config = dict(
    d_mlp=320,
    extras=['some layers without attention', 'value embeddings', 'a smear gate', 'capped logits'],
    seq_len=768,
    steps=5462,
)
Each number is 50 + 12 x the weight over its row's rms, rounded and kept within 0 to 99. Layers, rows and columns count from 0. The size before them is the row's rms in percent of the matrix's.

# layer 10 attention query, 64x64, rms 0.0898, rows 0-50, columns 0-63
049:38 74 52 50 55 57 62 50 38 33 49 85 41 48 32 61 60 44 38 71 54 61 46 45 29 35 43 47 56 29 48 37 50 64 36 43 54 36 46 40 29 82 54 55 52 46 64 34 69 44 58 61 49 44 49 48 39 53 51 50 48 54 67 45
031:57 73 40 43 66 45 40 39 51 54 49 59 73 61 46 44 60 44 69 62 66 55 52 44 53 56 71 35 46 58 65 62 42 57 51 53 52 69 19 55 36 36 69 82 77 50 53 38 41 48 54 34 48 65 52 53 52 61 39 48 60 56 55 49
049:58 40 49 38 39 37 36 47 57 70 46 29 55 46 62 47 41 48 62 35 58 51 60 52 71 58 60 55 37 77 57 54 51 40 68 53 37 67 52 61 49 15 54 61 53 61 33 68 37 62 43 32 56 69 55 53 75 46 52 55 52 42 40 63
032:42 49 52 48 51 52 66 64 47 59 48 19 45 43 43 48 33 49 15 40 47 59 49 35 49 43 24 54 56 71 38 63 46 40 60 53 56 51 59 58 50 55 22 46 42 43 45 77 48 48 46 66 78 45 40 50 41 39 54 54 30 60 48 43
063:53 35 50 41 42 42 32 44 65 62 50 30 64 49 70 43 49 57 76 36 61 43 61 54 65 61 69 48 35 57 55 59 55 46 70 58 48 62 45 62 59 18 53 52 58 48 35 62 36 58 39 32 42 67 57 47 68 48 53 54 61 38 30 59
031:35 67 29 55 57 57 56 58 55 72 36 42 55 35 39 42 36 57 52 50 64 54 57 30 50 48 47 63 28 61 44 44 51 32 50 61 38 48 60 48 47 27 39 47 71 45 81 68 47 50 45 49 81 49 56 53 60 33 60 40 40 62 47 51
051:26 63 43 53 69 35 60 64 46 44 43 43 53 45 44 57 65 69 34 37 43 53 54 43 69 42 44 58 26 64 41 56 48 39 54 59 52 37 64 48 66 54 44 54 46 54 67 64 72 40 44 59 87 43 46 48 44 44 65 46 24 60 45 47
048:43 62 43 70 60 34 48 75 21 53 44 77 27 63 49 60 57 55 38 36 43 46 38 53 32 55 31 44 47 66 38 55 47 54 43 45 49 29 72 27 57 67 56 55 54 33 50 59 47 34 70 59 56 42 54 58 50 44 49 55 49 61 49 53
052:35 53 50 55 51 36 41 64 43 31 52 38 28 52 76 49 57 53 33 21 42 33 46 58 61 60 38 43 37 80 63 62 59 45 78 60 31 56 58 50 75 58 64 64 50 40 39 56 45 35 59 46 45 53 54 49 51 46 49 62 49 46 46 53
069:52 39 57 52 44 38 34 41 45 54 45 46 46 70 73 43 52 55 52 28 44 44 45 62 56 61 41 50 51 70 55 72 52 42 54 50 43 48 72 51 63 34 58 56 50 44 25 71 29 56 48 38 21 71 56 53 81 53 43 51 59 43 50 62
055:46 40 56 59 47 46 33 48 45 52 50 38 46 63 73 31 48 64 57 34 46 44 44 51 69 59 43 65 56 65 58 72 51 42 51 48 43 52 63 50 59 40 57 57 56 48 31 70 30 68 38 33 22 69 64 51 77 47 39 62 58 40 46 66
060:48 47 46 54 62 58 67 52 55 59 47 53 67 40 24 61 48 47 57 79 58 78 51 32 47 43 53 64 58 24 26 48 49 41 30 41 71 46 54 53 33 50 28 36 44 62 61 42 58 60 44 58 78 48 44 50 37 60 53 46 45 50 53 50
072:36 52 43 58 61 36 62 53 61 44 51 56 63 21 16 67 47 41 40 73 67 67 50 31 43 49 42 59 50 37 32 49 49 49 31 45 75 43 55 49 39 53 45 39 41 59 55 41 65 43 51 55 77 42 43 53 32 59 54 43 45 61 45 43
056:58 69 57 32 50 66 58 33 49 57 56 67 60 63 54 63 52 43 49 57 50 43 52 54 28 33 57 29 48 43 55 26 58 68 66 55 45 61 23 47 55 61 41 52 39 51 57 34 57 35 62 67 50 30 30 41 34 49 72 36 55 51 41 41
132:59 54 64 33 53 75 42 34 42 68 49 44 58 78 73 45 43 44 63 46 39 39 55 66 51 41 62 34 61 45 68 29 50 53 73 57 34 61 33 56 65 59 45 58 50 65 56 49 47 55 37 49 30 41 46 31 40 34 60 51 59 44 40 50
093:51 58 49 56 44 42 57 69 61 34 42 49 32 44 66 42 62 69 52 40 38 58 34 52 56 44 50 54 36 58 45 77 50 49 36 48 38 38 57 52 49 39 56 52 64 26 41 64 38 56 60 44 46 80 67 72 60 58 33 57 42 39 77 42
072:50 35 47 63 48 43 43 37 40 59 73 59 57 57 30 66 43 36 41 59 68 45 79 46 46 55 37 56 55 51 51 35 51 44 68 46 71 65 46 43 40 41 44 43 36 75 59 48 61 40 47 70 56 14 30 45 62 50 57 41 51 53 44 53
179:56 47 62 36 53 70 40 32 37 72 54 46 62 78 65 47 41 40 60 46 43 36 57 66 51 45 58 35 68 45 65 26 52 48 75 58 41 61 42 57 64 63 42 55 43 68 53 51 48 54 34 49 34 37 45 31 43 34 63 49 61 53 33 51
166:42 42 45 40 51 46 20 46 49 56 43 56 27 67 54 58 33 48 68 58 57 43 58 60 56 46 45 52 42 33 58 56 53 46 31 57 72 64 61 46 45 48 59 44 49 45 65 58 49 41 20 37 69 36 58 34 64 71 51 43 61 36 69 71
175:47 57 41 44 46 32 53 41 61 49 65 51 69 50 51 72 43 66 32 62 46 61 70 43 57 53 44 48 60 66 38 67 62 16 76 50 40 43 59 55 32 52 45 37 51 62 43 68 48 48 56 68 41 56 54 54 76 52 29 38 53 56 58 58
174:51 43 67 29 71 53 54 69 48 42 48 48 55 69 45 46 61 58 71 48 74 48 48 71 50 30 48 53 65 57 47 39 64 52 69 62 52 51 58 30 49 48 59 42 66 39 58 64 58 70 67 57 38 48 65 62 41 26 33 44 52 66 62 48
182:49 54 35 50 48 51 54 44 46 58 28 47 56 45 49 24 43 46 39 52 48 50 44 50 60 27 70 38 54 48 43 44 35 40 69 77 71 64 72 35 45 58 34 67 48 25 49 34 46 45 53 65 53 74 53 59 62 60 51 50 65 46 40 68
159:41 40 51 30 68 48 52 45 40 46 43 64 44 39 49 41 53 61 38 71 44 49 40 65 42 39 51 63 50 49 46 54 47 78 42 52 50 33 54 70 53 62 45 50 65 68 47 36 38 48 53 56 42 57 54 55 47 41 44 27 21 72 55 86
191:34 54 67 27 58 36 58 31 57 50 39 53 57 41 70 48 44 60 41 59 61 46 38 45 50 66 62 35 63 51 46 68 58 45 43 77 37 50 52 45 66 60 54 49 59 43 61 54 37 71 41 52 64 45 51 41 18 52 39 50 69 49 30 34
154:45 41 61 43 54 49 41 54 66 53 31 46 51 41 75 70 39 37 78 57 46 54 31 41 40 55 57 24 64 66 44 50 42 45 52 41 51 56 42 42 32 59 47 50 33 34 36 61 52 39 62 50 30 62 51 50 54 80 55 45 42 71 52 38
158:40 46 63 53 50 34 67 49 44 44 56 53 66 46 58 71 37 41 58 41 84 38 70 72 59 34 38 44 37 50 52 42 57 40 51 37 51 53 37 37 59 44 39 50 44 61 23 39 28 47 55 62 41 38 54 60 43 71 46 39 53 35 43 33
170:52 43 71 57 57 63 53 53 53 76 51 30 52 44 51 77 39 43 60 36 54 59 48 59 72 73 45 61 44 33 57 43 56 46 47 51 35 32 81 57 59 52 58 56 72 50 42 43 40 35 62 53 43 65 54 63 38 64 71 46 52 37 54 59
151:60 47 81 61 44 37 46 33 47 29 49 54 41 42 64 53 46 63 56 44 48 43 49 55 63 55 54 57 36 52 68 44 59 39 54 54 49 85 35 51 47 40 22 75 53 53 45 44 48 58 55 67 38 61 18 51 53 66 47 53 48 38 60 42
143:33 45 26 51 46 66 68 54 58 50 47 44 53 44 44 46 53 48 55 10 31 63 39 44 51 54 69 49 49 50 41 60 45 57 54 30 38 39 41 54 62 72 47 58 55 51 62 47 68 63 55 69 51 17 42 25 46 51 54 42 42 53 57 55
169:43 61 43 26 49 34 78 64 43 38 39 28 31 54 44 31 44 58 47 47 45 33 59 49 52 43 60 52 57 53 50 40 53 53 40 40 59 60 49 59 40 52 57 52 44 75 64 49 41 50 77 52 53 48 57 12 60 59 35 41 62 63 42 60
153:65 42 40 54 29 66 57 55 51 63 41 60 46 60 67 57 50 58 42 51 64 36 63 61 31 58 69 52 70 65 57 67 39 45 61 33 56 24 38 52 50 50 51 47 34 50 45 39 54 56 56 46 67 79 64 60 30 73 55 42 57 37 49 45
185:16 47 64 39 33 66 56 48 46 57 49 60 45 55 41 48 85 40 49 53 33 59 51 51 44 58 30 71 43 54 42 47 39 37 49 62 64 46 49 41 41 36 70 66 65 56 44 33 38 44 53 47 62 49 60 41 68 47 40 41 44 55 34 29
053:53 46 47 50 33 40 61 46 73 59 74 43 31 44 49 29 66 52 31 46 43 42 32 42 55 69 48 37 53 53 50 46 31 62 43 40 36 43 58 59 64 61 41 60 30 32 39 59 65 49 64 43 31 58 49 68 55 57 40 73 62 58 65 46
034:47 45 70 49 64 54 53 38 48 61 52 57 44 49 55 56 35 37 80 65 46 41 62 42 54 56 62 56 52 32 42 33 41 49 61 80 36 73 17 43 60 46 51 48 46 64 48 28 65 54 44 74 46 56 47 38 62 60 52 46 41 37 50 44
042:52 52 45 36 49 54 40 55 52 54 31 41 26 36 43 57 60 52 49 31 87 58 51 68 51 42 44 54 57 88 38 44 48 66 56 61 51 53 61 48 61 62 43 57 36 43 51 41 36 52 60 43 60 31 44 53 67 35 60 64 51 50 65 32
037:53 40 51 64 42 35 48 40 22 38 57 74 27 34 45 53 35 39 41 47 55 60 50 45 32 88 49 51 55 45 59 42 47 49 59 61 59 66 58 35 41 57 75 38 51 50 40 60 42 31 47 33 39 40 54 50 50 44 39 63 56 67 50 56
036:47 38 42 57 43 26 51 41 18 40 42 70 25 39 45 52 42 39 41 57 59 66 48 47 33 63 56 58 48 70 37 28 33 59 50 52 50 61 68 42 53 59 72 37 37 51 36 65 37 27 63 42 56 42 64 50 49 51 44 47 46 50 58 56
047:43 47 45 71 45 53 47 52 33 44 76 63 52 75 53 50 48 39 48 57 37 45 41 31 50 60 57 47 40 29 68 63 49 46 73 46 56 35 40 55 39 54 72 31 70 52 24 62 50 26 34 45 34 60 57 54 48 49 39 52 60 41 41 49
041:53 56 52 30 52 50 40 37 53 64 62 31 61 31 60 51 53 30 45 40 55 56 56 57 58 55 35 62 61 47 55 61 71 51 42 44 62 77 47 24 38 57 42 72 30 68 56 59 42 53 47 32 38 73 45 48 32 36 69 44 49 45 44 54
072:65 52 56 29 54 44 35 29 43 62 12 54 61 39 46 59 47 45 67 43 65 67 55 60 34 40 37 56 70 61 26 36 59 49 34 52 44 59 33 45 58 43 39 64 41 52 48 33 38 54 68 51 47 47 46 54 51 58 56 33 36 45 59 61
058:36 46 28 43 32 45 64 73 50 32 63 56 25 45 22 32 59 53 39 46 45 63 54 48 50 46 49 52 49 61 55 62 33 66 53 62 35 41 61 54 64 60 70 29 60 43 60 65 51 35 53 58 63 49 67 43 58 36 36 49 36 55 59 56
071:46 60 49 65 35 51 50 66 48 44 71 50 35 57 44 38 68 38 31 60 37 36 43 44 56 50 52 58 42 56 76 48 45 49 57 58 58 53 70 46 43 59 90 49 32 54 65 63 51 33 34 29 29 57 65 54 50 36 50 58 52 39 59 42
066:56 45 54 48 53 63 53 39 95 71 54 24 66 47 50 53 70 58 52 38 49 55 50 35 42 38 46 52 55 64 52 61 63 65 47 39 31 56 43 65 74 25 56 40 42 54 46 52 53 48 55 72 38 64 53 48 54 43 64 38 47 54 60 47
070:50 51 51 44 60 61 59 57 58 38 21 40 62 52 39 44 35 66 42 43 63 35 54 35 49 37 66 58 24 54 36 42 59 41 65 56 29 39 57 48 46 12 53 46 74 47 54 41 49 59 40 46 60 30 45 47 60 45 31 59 49 58 54 60
113:47 47 41 75 40 37 50 53 55 41 55 57 41 57 33 54 66 60 31 46 44 38 40 42 41 60 38 56 35 73 44 45 50 63 55 53 48 39 88 59 65 64 67 46 25 37 43 59 54 24 59 47 55 46 50 52 52 34 65 59 48 59 36 40
052:46 42 48 46 61 53 58 45 50 43 56 40 46 43 63 50 43 40 47 45 42 59 55 40 47 50 46 76 58 31 64 55 58 57 70 45 73 52 60 32 33 53 62 60 59 69 59 79 73 72 48 40 37 55 57 42 31 28 51 52 56 60 20 52
080:68 62 43 60 54 29 58 64 66 55 62 36 17 58 57 34 73 53 42 73 44 49 49 32 75 44 26 44 58 51 44 47 60 52 50 51 61 37 47 50 60 59 49 30 64 55 60 63 39 43 53 64 44 53 51 73 56 57 43 61 33 56 49 48
066:40 62 41 64 58 29 44 66 55 35 57 58 33 54 43 44 56 34 32 69 38 47 45 33 50 44 24 60 60 44 48 44 38 56 35 60 57 47 74 37 49 76 83 52 42 69 43 59 44 41 47 39 40 51 51 41 47 37 44 48 34 53 36 52
093:36 35 29 45 46 49 75 65 59 45 67 44 40 44 37 14 66 63 38 33 34 50 47 38 35 59 52 57 50 41 42 59 51 62 46 49 45 32 64 62 51 51 57 31 71 39 59 45 49 56 60 53 54 37 69 50 61 32 38 49 44 51 63 62
037:70 36 57 42 71 38 58 47 58 39 37 56 52 40 45 51 30 59 69 33 69 35 55 48 37 70 58 54 67 59 26 54 43 58 46 55 19 56 41 39 59 45 37 46 52 51 55 27 30 52 53 75 58 39 50 48 64 57 46 56 56 48 65 53
060:51 47 51 30 44 63 36 46 38 52 45 61 24 59 30 70 43 41 42 42 63 35 57 64 65 45 60 51 48 26 50 45 70 62 48 48 49 67 20 50 54 52 49 49 42 44 57 20 51 63 32 28 67 55 38 51 67 52 50 60 50 55 59 53